Weights of a small transformer language model.
Size: 10 layers, width 128, MLP 512 tanh GELU, vocabulary 2048, 2.21M parameters.
Architecture: LayerNorm before each block, biases.
Training: a variant of SOAP for these matrices, 137M tokens, 4181 steps.
Each number is 128 + 24 x the weight over its row's rms, rounded and kept within 0 to 255. Layers, rows and columns count from 0. Numbers have three digits each. The size before them is the row's rms in percent of the matrix's.

# v: layer 6 attention value, 64x128, rms 0.0477, rows 32-63, columns 0-127
# o: layer 6 attention output (transposed), 128x128, rms 0.0594, rows 32-63,96-127, columns 0-127
# up: layer 6 MLP up, 512x128, rms 0.0681, rows 0-4, columns 0-127
# down: layer 6 MLP down (transposed), 512x128, rms 0.0685, rows 0-3, columns 0-127
v32 097:141178107161147156132163119153096109142149139117161153121128111157135127146128181171111071149074145160127147171121131170138095089185163133127121128157121132136149112099133135176136081118127132121104142159109108146128109148146152097126156137123139120161144125114130132085134186142126141100113170153151125110118135145112120165101139105132144135128144126077113147141094148147142114164108
o32 065:137100127090145158178075144120132146096106153138109107114118192125075079110140146141147163073106130109112157124146117126084152111157136119154151174102131131123111128151110104117130119141101134124145157123132088125119152144163104146129142162132179107093168092132134103136116129157131154106158128093155150122149120119175075123144115112134137174129147125160121143130125114114124114098105
o96 122:127133113130153136097166079127140099108114125149130145125153104139146087142112129110118130111138140117101147150114154157153091092103126110137139127155055132090137150148104107136113127158143080105149146149127127151108094101125167132148124083105126102139146117166136108126129147123100121158141169113161152113187158163112194139140106118112132082139128107104129124160087093168119160139114
v33 095:114159123097126144161174108123120141153165101111100152109088167132079137130142078151164096118162131115128163144113125148118164084134160097125082164083144149110127142124098125133123125162108137144118150106095154135147146180100115141172110154106119145132118114178115139124123113140097089167123129177146130157159113135111136125073125132110119129142106144142110146117103155082118135139145
o33 062:119132113141179153143148151103127118124139133113125078078113120105132150128124095090143177124104112104151165174151110100121102133124108091152066105095116153119157180163111121128101154136122114112133145153148077110115145154093157143119103117119153142110107107095124097093104112159078103108139145150149155135074086103114113107125157125140126095103112116131132134102148146147136122110128
o97 120:122157150128147123126125096114115120127123131143165117130142140100130117121148138152157131136097104165057166132090110101124097143137093136124148119161123149116093117084094137126109138137143129102130113131178126156086130123125115128095166139154114075137079099116087158103101113107100101132118100140149163129159118141177064126113165112114072168162138129095138129139114131146112111125155
v34 097:087111127199119153091122115118105109115111139130143135148162151135109096133138114182122144131131142113105156119115132162163138113145098130122089142117120142161136136135115156108140098141144173132150111129143140075110146087096098151073089178095111107092116129130104118112151104136105144123135132094165111164152132094131103148191120104135147109132134142101128099138082140088091116136131
o34 076:084164135140183152122137127066107146109151131142159147144134105113120136130126113132125157098074165123129109114116144134131163107094123114127162089170086187116121127120137083128137126131152091129093142109109089143115144113107142114156119117100130170154130133109124165148155140156120116077134145123167160143142127146140095091108164163126130143139106122154127164091143074146146114125148
o98 119:120102174138120158170154166085133119129128096149083146165100154131148125163144112148103155121121107169139139141179117147128094127150173137104147140159117129119114123124153136124134070146125134102150103154161109117135114132158143127108138105074127174092140091129123131141108129146166095132118097134145094103123158062134091128144145111108143107094075126106122097129151118135114105147119
v35 107:149102139102107126125148093133139127141092095129102115154134105182147082099157147141162110149113111108088148157106090083149138121161121166132184167184110115119099122131145131129159133108114122111138162119129124100167147111110112140125160137109083099122118081137119144153111138099129114090128105151141114131129158112110128150147139121129082178088150140093079099135128123125126162113157
o35 060:072142138132143141129101114106174129131151141091177110128117127177097131102153139130125160109120182118139126114125106081165121127132151114100126098098128086106152093131136101157125108156096132129109159116134086169105107168143131094153114115091075105133116143166121114121113117131165114127140127089138136132152126115128114119133123114166147093149114126148153156171115115123154183095080
o99 132:121139135083121124099102088168148157113117137138115117107114130152144153136098134101158125123127111040128098101122137130109132113120120130133169162212136135148140109119142143088183135138120171113120118150153115104146143131132108102129149134122117109141123105099104116179145147115138133187113106178139109130120134131158157164150149119137108117124137178099126086123149095110143150124150
v36 106:132147168113086113152143108121150090125094151104119151122158131139122094179148174107104108152118102140116156110156102117147113123168141135175140095139142128069120187161115125136099145106177160135103155170160115157150122117128122098136101085151099124100139140140122148116139093142131125161129110096130172120111102123143099148111123145119125114137145138153125080144106128111074148139101
o36 079:154089146125153071141106126114149126123121158123124161117125117165129144114170113130084125087106151084112157133137146124108137107165098127121162165127132174076141104117128103119121140163168140143116100147112152136151112123095164167167131092086103143095137087109133134123083159116158107119083154118148103101136109140106120155167114163090109139137129159138174136119106136116137103133137
o100 120:115094150125117155114136093137068130106132154154163126101096097107135133167135161130109118102130088139147138122137126098127133113105122105147101129119148147127120105151154151125141099114149165119137137159143118147084159098151117112104148118105113134161102129108130183154159134137121181155101145125128110134065115145124125125155113146138153141066157101153168185125132110141112191145102
v37 106:126174123135120155152162156193136142078128155122102134171113150110135113117092134139146167133123129136083104153133142163102137134132165106163142137125138128135150109131121138146114131130140135108140147132134098128135144089078079146142130118110137104126106150160143116113116114071125177165107129110158163169102118144117094163174115152135115118132106183139102173105111098139125107101167
o37 078:087124108176152117127108147136144125133157103104154170130071083111141118126117130130143142154141152126107097119075135107133159149101126167138089135154083136123144122151127138138111134163135174149137111116162104171073162118123131133130132118117053144122140136139103166159163125141175127164138113188132107128134130094139148090095135107134150158130118135135147104146129108157147147114142
o101 124:071157156124116157178124157163101064111102109093123122145124124134080152137117165121115096145092122136101107134153153173140106121150093115185117116080101133098167158155105130140122118161124158140136137163163080114135148111157153096125141139152127133150119118118125135097112092127183125178120108109127115145147145138130129105146122136151119142139098113109160120108117137089106126110123
v38 109:126101195084164139135126123104107080133079134152143164145091125095086128128159113116124130187081114132144148164123171125115104136141096106118112116151131084101107135128117081117111137146094097140186144129121087138126130150153124083129179138122131131132131095111166149110145096090112124140113125133128086118139082111123134116170131118119127132106132106115091101140136114125118141140112
o38 072:129162105119065160118118124107127155139128111113118105148103126146141134118125117105151169115168162180111115112145096150121153183140148117118105071138157129125140176111090138105121131098115125135112142137148122123140091124103139134063158129161115135147117114120116165151162105142159089132069118140106145141128166145177150120100095125122140150111131108175150142084121122138102129106155
o102 132:161116150153110117123158124151161166115090128194186171155114078102120148104130095136130135106112107097152120137106125119144139179130128104135138150144098116117151151116184132132144107127078111115123124148110109142136168104160078168152143116140120095125093118100136140106119129131093177128140100110138106160137127149137175106120139114112142086107117158132088121118093121119125148142095
v39 102:129139120137101090139146143158122130143095146133140117157101139140123093115127114119157107105163146139146155111081120125134115060101097131162125086131142150095108125113153130119110074139107136133117148150132100144108173118144122152113110138123153113095115150088152119111106121166128117076122094113090113190101069121159137162136146157162127109151153125155096181131096134126121160128108
o39 070:113145125143092096098129128075100112106117137124143147123131110138124128104106104131078107110143127101169115171100114139112125089158134095102113098107142139137168135094151083076103169130127115116113120106135120158129140134132140146166096129140092165121149106168128149096140160091130089122138085130137157117109130123133103101097157149155138150072083127073104129152164131158133126144118
o103 129:077125111165128157098155133099129164134102179163148110179116148137124119101158161155128126072106154146084152094106122117119148098131190157166135111140088166102143114139128165117083107099110124143130147132158146111104142139133132117155133159143156133130192175148103120116126122131145155127128109128162130141095101120116125145147114116121143140133133167130095104132102135077139137138123
v40 102:156113123159137152120099129133137115145148092144108140166118138137096127095147110129071116107117108162127153147151131088140156147103111142115071092073123135124112146141131144147107089124151088106096119099114156168143117121159113109151138130105161180125161101169155170081137126118084129090125126104138131132137120117131119154136090142081138151110103114153098110116094155173147112134152
o40 064:090144137144146093147167153122145127108141130140156120100109083134130130091107119152151147121068098133100126104096113092157124119175061116134132161149129098105178154134096120150152145105117116130109139195139151128156089135126131117119121128110146125160123119125131123119111155155140092148146129089151106158081097119131102128156138134069098132167175129138135138117155151149147108144129
o104 126:136154122148142135130120136130106118120158100151155172144099099162123111080182152098169130178090149140138148177154132113135119129132146098151145117134138106146125118146117093095122099123134069110126126116165146113152111128136113107150129130116133125136076140128158110119162148134146126122156141104130082081129167130131164179146105099081087141120142149153115142150103177096148094113129
v41 098:144112135158132146137139127147118114091164114121134089160129115097147169129062119140125158153121084141120115093128135119113110147127063111149155136107104135171107141093166099136131131131108113152087127121099101098161134179134115165125110128064111119140132107130127116096131154130143131147124127148172141108086086063125164134148143100157101126103101126140142105134134144139109143131085
o41 069:134147134112161156108110118167119138153157148181157109108096088129126142122095159118158135167105107150113111112124117163153097118067116138144122122172125124094123188134122179148072192110142118151150136142122107142118144065112109140119135137154127149129102112118086077128158134139102148125164139143119126118111144150146125131122167121118132136171099108130152159132146099121125130110154
o105 121:137128100117108146151130121140122137099107139132129115161130085176087142126110165124143123084177148139135139105152136132128117169148141094070155134131114171113068156095111170106121141121146168157062122154146120152125115160102171150139096121123128151147105101120128141149119118175146118124128175127098092105136120096103156096123099114116138120129163161146097095125121115135129155114148
v42 100:141074149157182127094151164128163167149131098134104088168124136155143132135138144160110167166120122104130156107122118150128119104121144141144157152117119146155136139107104133129141105100168074144110099142101114160108162165123106128149125098080119095135132131138109150165146105123124134107081084124132117113126106159154082077088126133090150139117146147126130098149140144115118156131166
o42 076:114125122132105090106165146153114099125156125105154116101153145149131095086111124112144153106146111136141144128160144161085136133162107144143119172134098090120111117139138161117153114092140137153168103125125153102132090154112160112116156154171113131144109109089168149101158136093130164124136182107055127112097093099126100132136109173091137102121147123133138147141139161126118136083141
o106 123:142144157127161130100176131175151116131138137119159068160095094185137179123116087158124163146108116107111121120138131168175102115125089136119153121097155095164130113130112160089149101130157134146083113147159142150143094157145130157126121133098143120105164125133112152151140135117105111167119108131121157122096119113131099164096117115088146136113129109102102119105109124154115149152095
v43 100:078070098102123077099108108191117168147141110144180098119095116104120139164142124133128151130144142110136135128147132130108157167118129088161151127161121110135132105130159170167106115108178125099131171135089152152125153119126127115105138135098136135145135155138147148166186135121113114160127102124139132159139119105129132113158134114123165096096117122107104125123117106171133128109076
o43 064:085121132139134114132106152106124106127174137080118115139116103146148128090142098106144128118100119134081157112118157157099141107135149116146133111100121108078104138104164106124145083140129130106113117168166144106097125113099111135134139167170163097151134098136147143119101147168135173105128173130110144141175158151108141135166081144102161124082116137162123147100147116111122107075145
o107 124:126052089121136141118113133171123121092154149135118096129132105121143116138136121125144132122123155158139104149175113116136113152127124168123143143102134110153126089069121135094078133124100121160125131119118118090126152155096132167145113132121143140169134141147140146157108138119160152130125042169166126141175135125152163086127111156112100140120115108112169100115158166119125104107139
v44 106:169100146129204115130128159145113116097114134127138089118076141120137116105123123164125130124160147119145087119125131134141110092106071123097148121158140127117093144139129114132161116134139165139101120160137134085125132111152112076142119097129084138142152124209119093109153147125121095143160123120115091135088138164106118123133095147125117159098094187125121147134116118141134093139128
o44 071:117113133146091155108170120106145181169163130136123144121120089164139162128148142137142118099116076146142114128125140104151145178113109128149105157136132130129177152133148110092119128100115155161117108131122116139066130113104126143124120116137082162172118104178100116151193158171090131150158143141141157118112128125151113108130145149127160143135142176111141172117095141128152139127111
o108 127:107143123159158097098093153125120138118090071146123073140125091170156110105111139151107093114139142113125131141108080159128154147106101158093113144118139099143109126139128103156160087149121128150138129109118121072125152146112136108137130115128097135128113145150110111092178165135117086126114134126127127139112149100168179081111147147105119142121120126110153164137097081128159128162176
v45 101:136105132134134086123127118115139118176176136116162114147119113118116119110090111132107138120153141141109153135131080121118129104121144101121126105135099110177113126109135090095142108122090120163157100141134124144120150114115100090154109166108148120122062136129084156115135130101165058141109163132125170134149128119116119174132107123114137104157130156185112145129142165128104154187170
o45 068:128146120175129107103120136169098123117115109128117151151100113140179147121169159175132122193103079130133101141153130150128122082089124138152126134144075125140082140125138158115137153174145103188135136113138107106101113112094150130138141163146141118150138110112152138119123169142141126156156121161106152119101132126071132117117131100100112172145151145130155122177166124148115111122137
o109 122:154118114150150140120106137117121135129125139125186142145150135105141122130165081149113145158120107143122160097132124166117128122151119118120137135150108135151136129097155148122157109140105105168116106119132128191122099105111110093156143174144118140116113137132109133148126146146137065137124152081150177136106138113098134145115155095151125076192135135144188085113147121081120171132168
v46 103:108115108128115170113112144108111163109099112127110079131120087110115137127138152131153160130159132162137130121164105142108145092159096176086139120149107128088086147109196126105135115105114128087160144124131148115090161116128135172114121078159154149111127133153107166122124136103129122135116110159165098195115125098109121116083126151139107105161148159118124122110121141087120109139113
o46 072:132085114113150141134101176127104144164152142142152169114149098123131112138130106113107144154136131094088115097125108151128154134109137186141116128144114122151146093118128170134182121134147159112112123139124185113135117163117125088105161170151138097088136125150133195119115129138136152109168135158154098065158104126141145156139082115114121126121136093121081137143090101131134137130125
o110 128:117137095147071136162109127146133125153162173175148076102140102169134146136129140137159123109143160139112130069167124119147144143155139145115084132141107138115109109148169097096161103134120132102147112089101114134124141135139145109142134104120116115122130116109092126097131166114092113166107125121130156122136083122088111115145118132163092153142098165146109153140128133114086052138138
v47 096:136082145106104139123104107104122144127149119143145139153179123162095145074154119146140100136139102087200114161118056131109073110120126138129143127130128168138135127135145107171144161156151164103143121125142162139138115142132135126132087104114119137145130170100134129122122096109151159121117102169131090157131130104131138095142092143135154091144126101096117135109133154164093098096123
o47 074:139114132148112145120112106136143153155105110141124079114160075096161116148136147171134110125128163112126101117149157103115171095085130158124126113113130118122111151110129107117153101116109120112130121144105166131104079104126102131146138144086070121128098133146139126149175133092116083123117103167158125114130146078138128163147159125154118064128159096133170137092131083112119148098119
o111 118:170092124114159161153104097120126150144179093136126111149131174126129114084156125111166131093102156124150126105087158128150094114124167120098114142133132130117127103149138119117131127156076163160125150145126153159138137169119121105097155130134137096147147133178159151100152138114155112117107135145143112167119124154089093099089123130105127157113119154145122112144129103176107105070090
v48 101:150155100124147162100146147094128110123131115131108165129141153132150160138105118123154109145115136104173174112139157105122185086116053108163130117126136082109133117172161114132139126079144162136124115152147146162079153121102098129147135161127105144139105128077102123094129128161126139188109117105138168114138163123134116121115123115136158120129096114126130114137114088167110137130101
o48 063:051108106110116133104155124114132169105149135095142127152160092117163092119142159128115086110177133136159129147145171150091142140126124112096155129074120135136170133122126142149115154101129126170140129120136122162120113140132113141166134114109071117123118125175142112125158133117145146117181134134122147118141175114096139071133161116101138129153104121094142135172125130135092146168137
o112 126:145110148113106138105122159112114142092179129133142107126154185167130106095097119143115113149133154168100124131109134113118161124140109127187085153144108113131109133106194124112110137155137146141146132128175116136117110114130160144134104133104175172129085130109102166146094142126082133067142146108134113128141139112151145142070123118110142146087144082107116140136109164126113156125123
v49 099:127137159084088126096108157142143114122103096112104123121118127114139122139135160116141112100130107155122120116135151080151125102103129089145111169171098145143117126105139196095127111131140135121076086134106116165124127100181149143163106125118146086132096083095141128143138082141113136140108164168167145143082133098122151125133118138151084106110143108110141079117131116135105104122158
o49 073:124109071159171159116119134135114128082112128131148134108122115097126155145104136142161152102089134109121137111117089095133074141143075097159088089127150135119136082123131153135152121165113110106170161126148109119080107137092160084117157111102112167137149115105116123112095153156138108100111124131078099116147115134102124156126150136119118177128138122151146128125148171105125108099150
o113 117:085130111152127082108131170124131123111158131104110133148129147107135101128079107144083124147160127095107151094124181108115147149100174149133143146139128159108139131121096098137112139152154157092120139142142179138151148169090130160144141165091134125135120116110143142117107127134114160142075137113134123108070110119154172139125110098135148099083121136165121102098099129131092093086133
v50 100:133138120159134123095143099145146181122153141082097159080146159157130169137116124113123141099161113164127122126109122134141153141094168143128121114131131133170103086130125138125123151084078176102156163158095112120114156160098128153120128118104113133177138127147156190130134149127145170120137143105122081161095121139130159135150135177135142113166136111103119091128153106149117129130103
o50 077:115118106142105100108107122111088119135163095132144127140168126107093134133136114139144146145137107103146107127152195138147130149162124108104177154112114174143150123109137094132122098164141100098103149099163085114108117111124105093172083105143074120134135117083145155141138124144109128106164136163133158129177126137120128154116116141136127154137150155151085119148113137114051117117146
o114 119:128100117087121155156094170157193134138087138099096137143119147141131139133130145096130146135160095120104183099138094134178141142090141159127116107119171158131079121153074108119129129112109095161134154127142155138129105136121158084082156122115143126129087151125118158113141148143140160101148157101132117138155092131128125122165129153122107138138112135094108116074094139132108139102127
v51 099:113103178142122153150127143113107186152098111122114149132144085132111109147111137120128148133154130111201130108114120169098137180152157123171145154088168149135122091133115149116158113147163178144157124127138122139135153101111135127132114152123123156121123128164139116110135140127133080106113163147123104103121096088124123144094122119072144145124115122166107137133129074176178124122131
o51 073:126148100166174140125129117172143121121136104107108104099153101112138139141115158137128130153132150129166114143168103177088171130109148158147152100174131096170139111136117128126150158104128097144147165143119185098125125129167120157160140145094143132095118110108134168097132094136122125091150132110165155119125179119088161125130085130146145108088119139134124162098157107139160105103123
o115 120:144163105124162152160121127142119126115157153162137157103113100101148151115074147118146140136152149100095139130139194121138109120140139099140164125091174143125145100107097117103123109125114120125159108095121121111119143102116153094139134148153122159149130127168121137136149110125142103078115054114103129140159163120144093108104136078085144159113162127147122144094143109139160166164154
v52 106:084098143150132129167163123086113104130085105100147077153111121150110097107132126155121143065146142132126120109123159106114111134114162147164126143160109132157140140163146107158126115135078142087145098123084181117095165126166149091114118089109131131134119124113153181113106096120122102122078128120111131100140098145118138127170148125128111123129068123135110132132147124164129131145144
o52 071:177165100128104147110139130148123117114134127131146188167074129121138138132125169128150178142137161148132170109186165094197145146150153116101106136155115125109159137155123115122095065156124131106101132072104133142118113117134103114127178126120116119128154142151118157129110154144143102105105121103155151149119124157135129124162113141149138117133158109119118122152082107118165122126107
o116 123:114152064128145097156149114143135136185119141151178103127121114113145135091129129181097139131146135117162091127091131087122123144135164125108197121095124145112147121150132125113140116115106120174149135113159133125130093110154145112146130185129142118091080137097126141118102172136146100125135143165174121061146118130156134099133136154123143121136131098105116143139166137105131148104121
v53 102:141085134124126164104135114140124109164090121121085155145115146086114106106115121095093131129149152124162105115151129148150118156157152100123132144122090144130128141085131132153147108122137131123144118140170127100146144072117133133151044108141138121135106157128108177122116182111136131149136119139090117077114113172110086127088169129146152181120130133120166113127108137116112105126084
o53 078:160164132114162116122120103173095091119125111087122102072115168148105149115110132137158123136156136084152112136122126151135137131106138133106149135097062114148097108137135157116097103106139106140144125102099090133119127116145114162087132125089186120139072164108139116123113128115152139110124133110111110129110118122136080126126137104115114071146138109091120146134164077148101130076141
o117 120:133104102131109132130139141105134103077111125122095134085148123106152134127150161097065115090130153141128148104137166115129163146110118152080117129118177077111141134138115137146186076158141129159154172151121138135125090076119101143138133106141140099142148133156099157102115146128105094154125102104132109102136140141114115132123136136104120176103085151137112136106132182127124174142123
v54 097:117135161165116134075118165147124112119152139109084140113115134147111082128102112099134126122062161099130138102142115079173116127152112152149152125156161077132111128092109112117129109130157126118142160116121146096123090164141080148181111161098135100136153156178147116146161128129140160117094115105125157127105074109144117137122146145138119105151125118163113128123122167157144145124115
o54 074:135134166102103139135139143111130120169126137145122136158140127139117121137125161171145129140128132087138120100118162150145168153092153157084140148125174186136159138112097123159129180144128132156136116113119104169081111089138133139120174149174120124089079146164135152107179130118117133122123122116113157085089151142152163134114089160128141160124128113105154165137125098127127151121085
o118 119:135109127163127128095128134100115112131121097161122177108109134160068115143172134115090137105114156109120109138170168113137107126148138146149150132130162152122129117092089134116084146121164105124116133135186120085138134146155155157160162181095100140155124163081119135145163120064127116164102146093095129158119129109113131140136117150128108087123101131136129112115142126116108166119140
v55 099:126154136137105130132152142164169149160129114158137116109140141119137117092151160149124152114104084078075143109135147110120099109138090158154113102127089114082152121134165140084124155144139171101136141133104100064116125118128149094129150204149107154118092117110137168150115142110130126130087102147122123130122119137148108128114124116079140099111118107150161118143104143126147083158128
o55 071:126074176088111155126096106127120112148133136134101127087151095138137140124177146113111075165143129123124099147150120137042181140085176151139176129106110127116115128150115134103138141142085161150119152130119177087131133144136113118095100117116117114123140156097106142116100119133112120148122110162157118121143125136121129153128158101186137127102098101164125125116106126125133152127136
o119 114:102161100134110118153079175098118128089132144184154151131147129107139133122115092098111162136091122130123075155097087137095184137132141142154135093151138116140065108153093156118138104152140132117107140154156130110120119137127156152116115153136126126097153142097145140128130125181138142159106144152141138091103168171115138143127127169123113124136115073129122105095130146136131134145082
v56 106:083134129132118129124100091144161096120120106165080123135087103092108114153089118137141105126125117156140149128132138146135109141137133114126172108121120101157117149147148100145159134156164158099065140125182143114106167146086142119132154113101130115128073115114145094120105108107120126115113146104126091088139105111123119113126141123084109077114160103091102128174168140117139094151160
o56 076:157164122116135149135099153125137168105159090107119141089114126108133137145137168118144068121162133158085116092142106074151085130157125120099119128125146121124118125078109173144113125148101090099138119122122126087137140128155129099087149146165145145114148148145110128169119110112141133120129108109150157159129127165130152168119089123108120144061163093141104153104119094101113147145142
o120 127:106129163134143139174108134145136162131155128127132107148118086110150088123157152106114144167129195150098133109139144219101135129139135147097158122136121137120169137112151087105161144121146136144140144140129096112096121117087113132096130121125109117169145143087130158148107131131140158145141134138099104111128117158122078138130116098113179074112177095122111117164112117135142148118127
v57 102:137091133117123104129130130132133187108123117122149114141133132144076070134107135111174080141084087136135095150136137138131154095120136112171087131115142145103132104143100107109137142115133101158114131125072141153120146107124131136097117111153129172134128121130104159089127127095178117153111112092121107143093112153114182156188151103150155098138164136138150082133139128122117128095109
o57 070:161181182123166147135130125111075110131112133097156166150120126156144121117094157113153156101163134123139136145127131114127128138077108113097128109150138122132159129123118123172117127128111149108127098088125129185111105144109135129116148119128068137111141138148109119152178119097087119145173131156150136131093139104127112058084171137155151105172118128111132134134110131110133117167153
o121 127:092081131126145123122111145173087100148128129175140125127104137126112120136100121112138140116109074142148156094159138130131106182117149173131106117104114143147173090105105131127101147093136164155145130156146211138130126051117112130132104115116138165098114103158135144109143143158135116133100109119132118156132131186121156125158128116120121115128156113119112136133127120119126066129102
v58 094:107097171109145211128159145175129111116111179129122110143144112134138124153088099106085114108149133115135178102091135138122135127151109134111107116089101121143136167105144137144143161137122141147145140143112174135141107148162105096111097119123157133163133100100124105171135151101137111118134130106103130114148167121161132126163132120148087130141141122139123142123093079079097101094161
o58 074:166114126129153108138131125200093171174124111100101152098137133139166132144153142122112120139139129133133106122141165116098122077122156118124113123122138097120129110113172163140155104144102122142111146129127154134135158170146103164164161120193141156081111066149153108108125091115117137095131160143129151150104131122112132108150110115109148125087121127133142118146143147140055135111112
o122 119:101154137153074126109161137095161150135070105160079148146107126130182109096116179106136101124129078136172104133146146094163130147102117108076123117127093085103147140136137116140149163127151156125131120107173144144166135181140109117090123136107144157125119124114084130102094120141121104160126135152109144119139133105087107115161118106089128128129134110136145122128139120092142149128131
v59 099:133186179102098142116082125120164172095153104116168103110131152133125108077087137110132086121145108135135110146129141139152132115086129109103164132126138111099126139127112116141166150107132132153149151140158128104152145150119132109110140132066183145097126098117090138110173171135142105136117130133103115112152099115163105080113141152110092142110133158120166138143142155124155119144098
o59 078:134143121160122098165091165152123139151124155129140119170108106159105113141130112098151144138149120159145164133146146159133140115065119137159158123146145150118116147067077108084165145141139125115116117149135091088109079108109136150138141122173151139128141087135108134093085143141092123107156096161149151119103127125104146174117150103117087133131151134112110095106125102127135085124157
o123 121:125165139129107163114097134135107125104123099147093123138095152144109151101141130112119118130090131089110138129107098126123153116109129133113102130130159094137126169122101140073117149118142136130175094172093101156157128058108128115112111159087142145099128149155111101092133166090079167144095138149141136155137107121138119098121110131175138098125118111164094128174142122154150154095154
v60 102:199137148142094115147120176143113093080168099132120094103128134121123120144121133174149152145108137157164130190156129127139129138104177128134130167120125085116093139146126127132144099156105121076151103111129135143124164135138137122116110155108133120108134127134137123183114117150161129134159101142108154129086164111127155172123108140110170150157099160112138124151172115112088144144130
o60 075:118123170118133126095182108185114094148124127125150145164139175130130137080105133105108094100170115092136092117132181134141143134143107115102106157165107139117101114116136116153118131117116102158149129098143129155155110121119134157073134083128116117087143170102155112091160130120128139114147154161117093123100109120111107124134126094099125129142147105153169112140186148125084118110141
o124 122:120164115111117097128126119140086125092189082142091117148098132124121093127151123166139149114141127106088102153128115108134147121131121152185134100140108143146111151121110112138160131102080111099117117081062123161109160120113149153130163148113104118117089127126142132144087151112178103156089147097154090153108126121134139132147139124132157135163128135090092116143138102129115133181125
v61 096:114136083137170115136168114120109177135106137137115115114144101122106099087136111157137104125177073112112113136155182113143116142131157144119118119123088081075142158137121152146139120132114121165095129168113116118143129142135140153128102181107158102127177156131129149125159104099122101141119154137105124132113142116135127106122147144109150140162164123148097158185149109160122085084143
o61 066:136148093156139132076159131138104119108123071134131131106155117141087141156145125173115132109138122089074169169109084127089152094128106131124117121140109121116154106142155114133099124134113152170137127126172100127119144109156138118103140113154100150155178115159126151155157168107121128136102099107132116093152098138104144113122082130152103140117187171119138158107124148087125114114138
o125 121:135166125129164096160083150099136114118083147108119141130141121160150140121143140096146126100092086166130123159126165106148127125110117124102139143110138109090156101111160131116138179115103130147136097104112123118125134122112160154147140117180113172118151119104139169090126176107094141148108158120177117096125185181136118141139125129137114138134121166102103093143156113171123111141091
v62 099:090111146115089138155116121133117169137137126154120111112092135140150160103166142166139145100102111125148132127161114132147142133151078120160117123100141152085141146118091153140144076115103133151143101126109131158167153096133138103116185160136143125205130128157065151130096122122117151118124116135091136110135123121154113121160138139160076081137100167118125095151158111135131132129113
o62 070:133132117141153131145147156107150181140129128143142143132143139143136106147124160148131160104141139142093158128129111110148136156143157118170083168125207125127135100157145124130138111147123111112134117148091131147090104105129146139059133119094141156095157144109167152150115125081138104109085111142168137133154159165145136115149122063129129167126161104149135180123108125120117153161117
o126 125:169101103172104070111100155174082092100120109146128095142125109153115149137125153158131102119103136156170092140117146149107135109097134101149193152114125101148103087146101115146128105129122134109128103138160106138151126107124116144087128148115132134144129115170120154140112093146109144092144131148121183126121129138157107127194136145122144130164138177129086121140136123101105104145147
v63 099:134096116144144149142136105139149149140146143117184155129142133128145125114135122179127167133181160149152123084144121089089098135141119139122099099166145171117101140152108118104102119131160110175135130130137184098109177149072139145138153095149153103131141097117140134149178130096115124101121158138129137071111118099132161167119122113120120122124149123093171143091118144124110150108124
o63 069:154084110105093157140154128148125108167150119096138112138132118128124119123156121112147117149151104137145161129117162131070109170132167155073148115133134130101140142180129152137157160094127172096117136104065141127137122116115166112093142132181144088106114114091099119101089144116108127138110119152085159094088120097102148096134101153124141133141134128160149100151134130147113118101144
o127 119:124119155129138142120113069125131132118130142116155111123164133169133113126120150139112131128176115173132131157175123144104094118131105101139123116143139135095153154136123132157142085134126097126104152139137164116169117102087080088104130153131115129096178097111104134134167168113116142095118120141146116075113083109169130122106115163096150126124144168182121082137171110141149094137140
up0 106:151148121133132159116137130134114111184120143157119122101093109114073122130124162165105118188159134090133126107148087129156172128158123155156131169166163148133063118131115138114129167135116147099120133078122135135154131127124123160123137171153092147131112126126119126145112162116124127151135140153113168130140201132128129149135144124165104142149125140148160156141115106066147121125166
down0 103:112143156116087121132118169092138152118105116084123128140108145168160110117126179102137120130129118125071129120181105142131080133131154128140113123099115158169145090102148128111125134128138144105153143150151168119122131104134137153129088150111161140093139113126120119159097113061145122129167096120145115128103116142088120060127101150139123125142081105110094081140115132142134126088094
up1 097:119156137131134184103074118118184104155092153108149104158108139105142106082084127134086105101137128148150123108139131122165103128095112134093124150138168124138141124149136171145095146125086104114103156142113118139118090134121118116074105144130086118123160095157086100110147121141134121169168117106138097159133162114151124131140138141124092125116120088113097099139134131092161110155130
down1 101:109091168138163114111147147123137145139158098118136136124148128173149120114166170138086151130098141147129107127092123133090112156081110075097155102167119111159106139112105105136089143103110124095130115099097147146121094152127118130124066128120136128115107131146185150131106167154119062106142160109129131081140144096076150141085117112121134120122125134139135144146142100133148131128107
up2 088:089114133171106136161158139154110104133153128135082112112130100151132173119115127134078154158131108131154163091138112101173104138126110156125185153127084157151085150140124101139147146133128103165137162086129116138130093155120168117132131126119170123134173143142135118150091162115140086093135077093126120123128143110156118152162094138154164118147094118130156117112119130126118109166139
down2 099:113075162113115137127126118112092104118094129136141083110141128149112153141098136061157178109115151178099138163095158147091109120090156145138154119177118163127147125128150153144144156105099119148141160116122143125137127149116087153143123065093123117190133171143133145132097149127110147122128150103126124086141143129147131156111151111108105134125153166135112130146092125127098135144102
up3 101:137113161157113130103162131122124130120147107174137108095152151097140154136155111148142108164129170135127112131118112159126116087104092109118110101114149168120128156127109129152113126134105123158139122153116120110170143131123123138066123144109098130146165088132076126119105061114083110099104127109114046147088156122113100156119123142133105135100136106148110087130152161117164121149148
down3 106:074111120157107111097125157180128104150142101105098158074176145124114092101159108116130148108108120154113119104132143118086136106137118123131121143138161131124157143127136123112115110174178126125103145129184141157131120179145138129176134122143135096145142167134145130119162152169131108107154114141106143104173123131154131082170132123126129160154072120175102145123109128137124154140114
up4 089:141107136144129148136112169115102145151154156159147122131086134139181093113162134113139141101085106125130190125134074125116134142074111109155161108114120146104102165110086079127126112129147090122124089115118146127109127128131138107111096118144164115093151128148081119118175093139147113140071149121124131137111140079125145126116158107154147153118105138122104172144105159115136164147131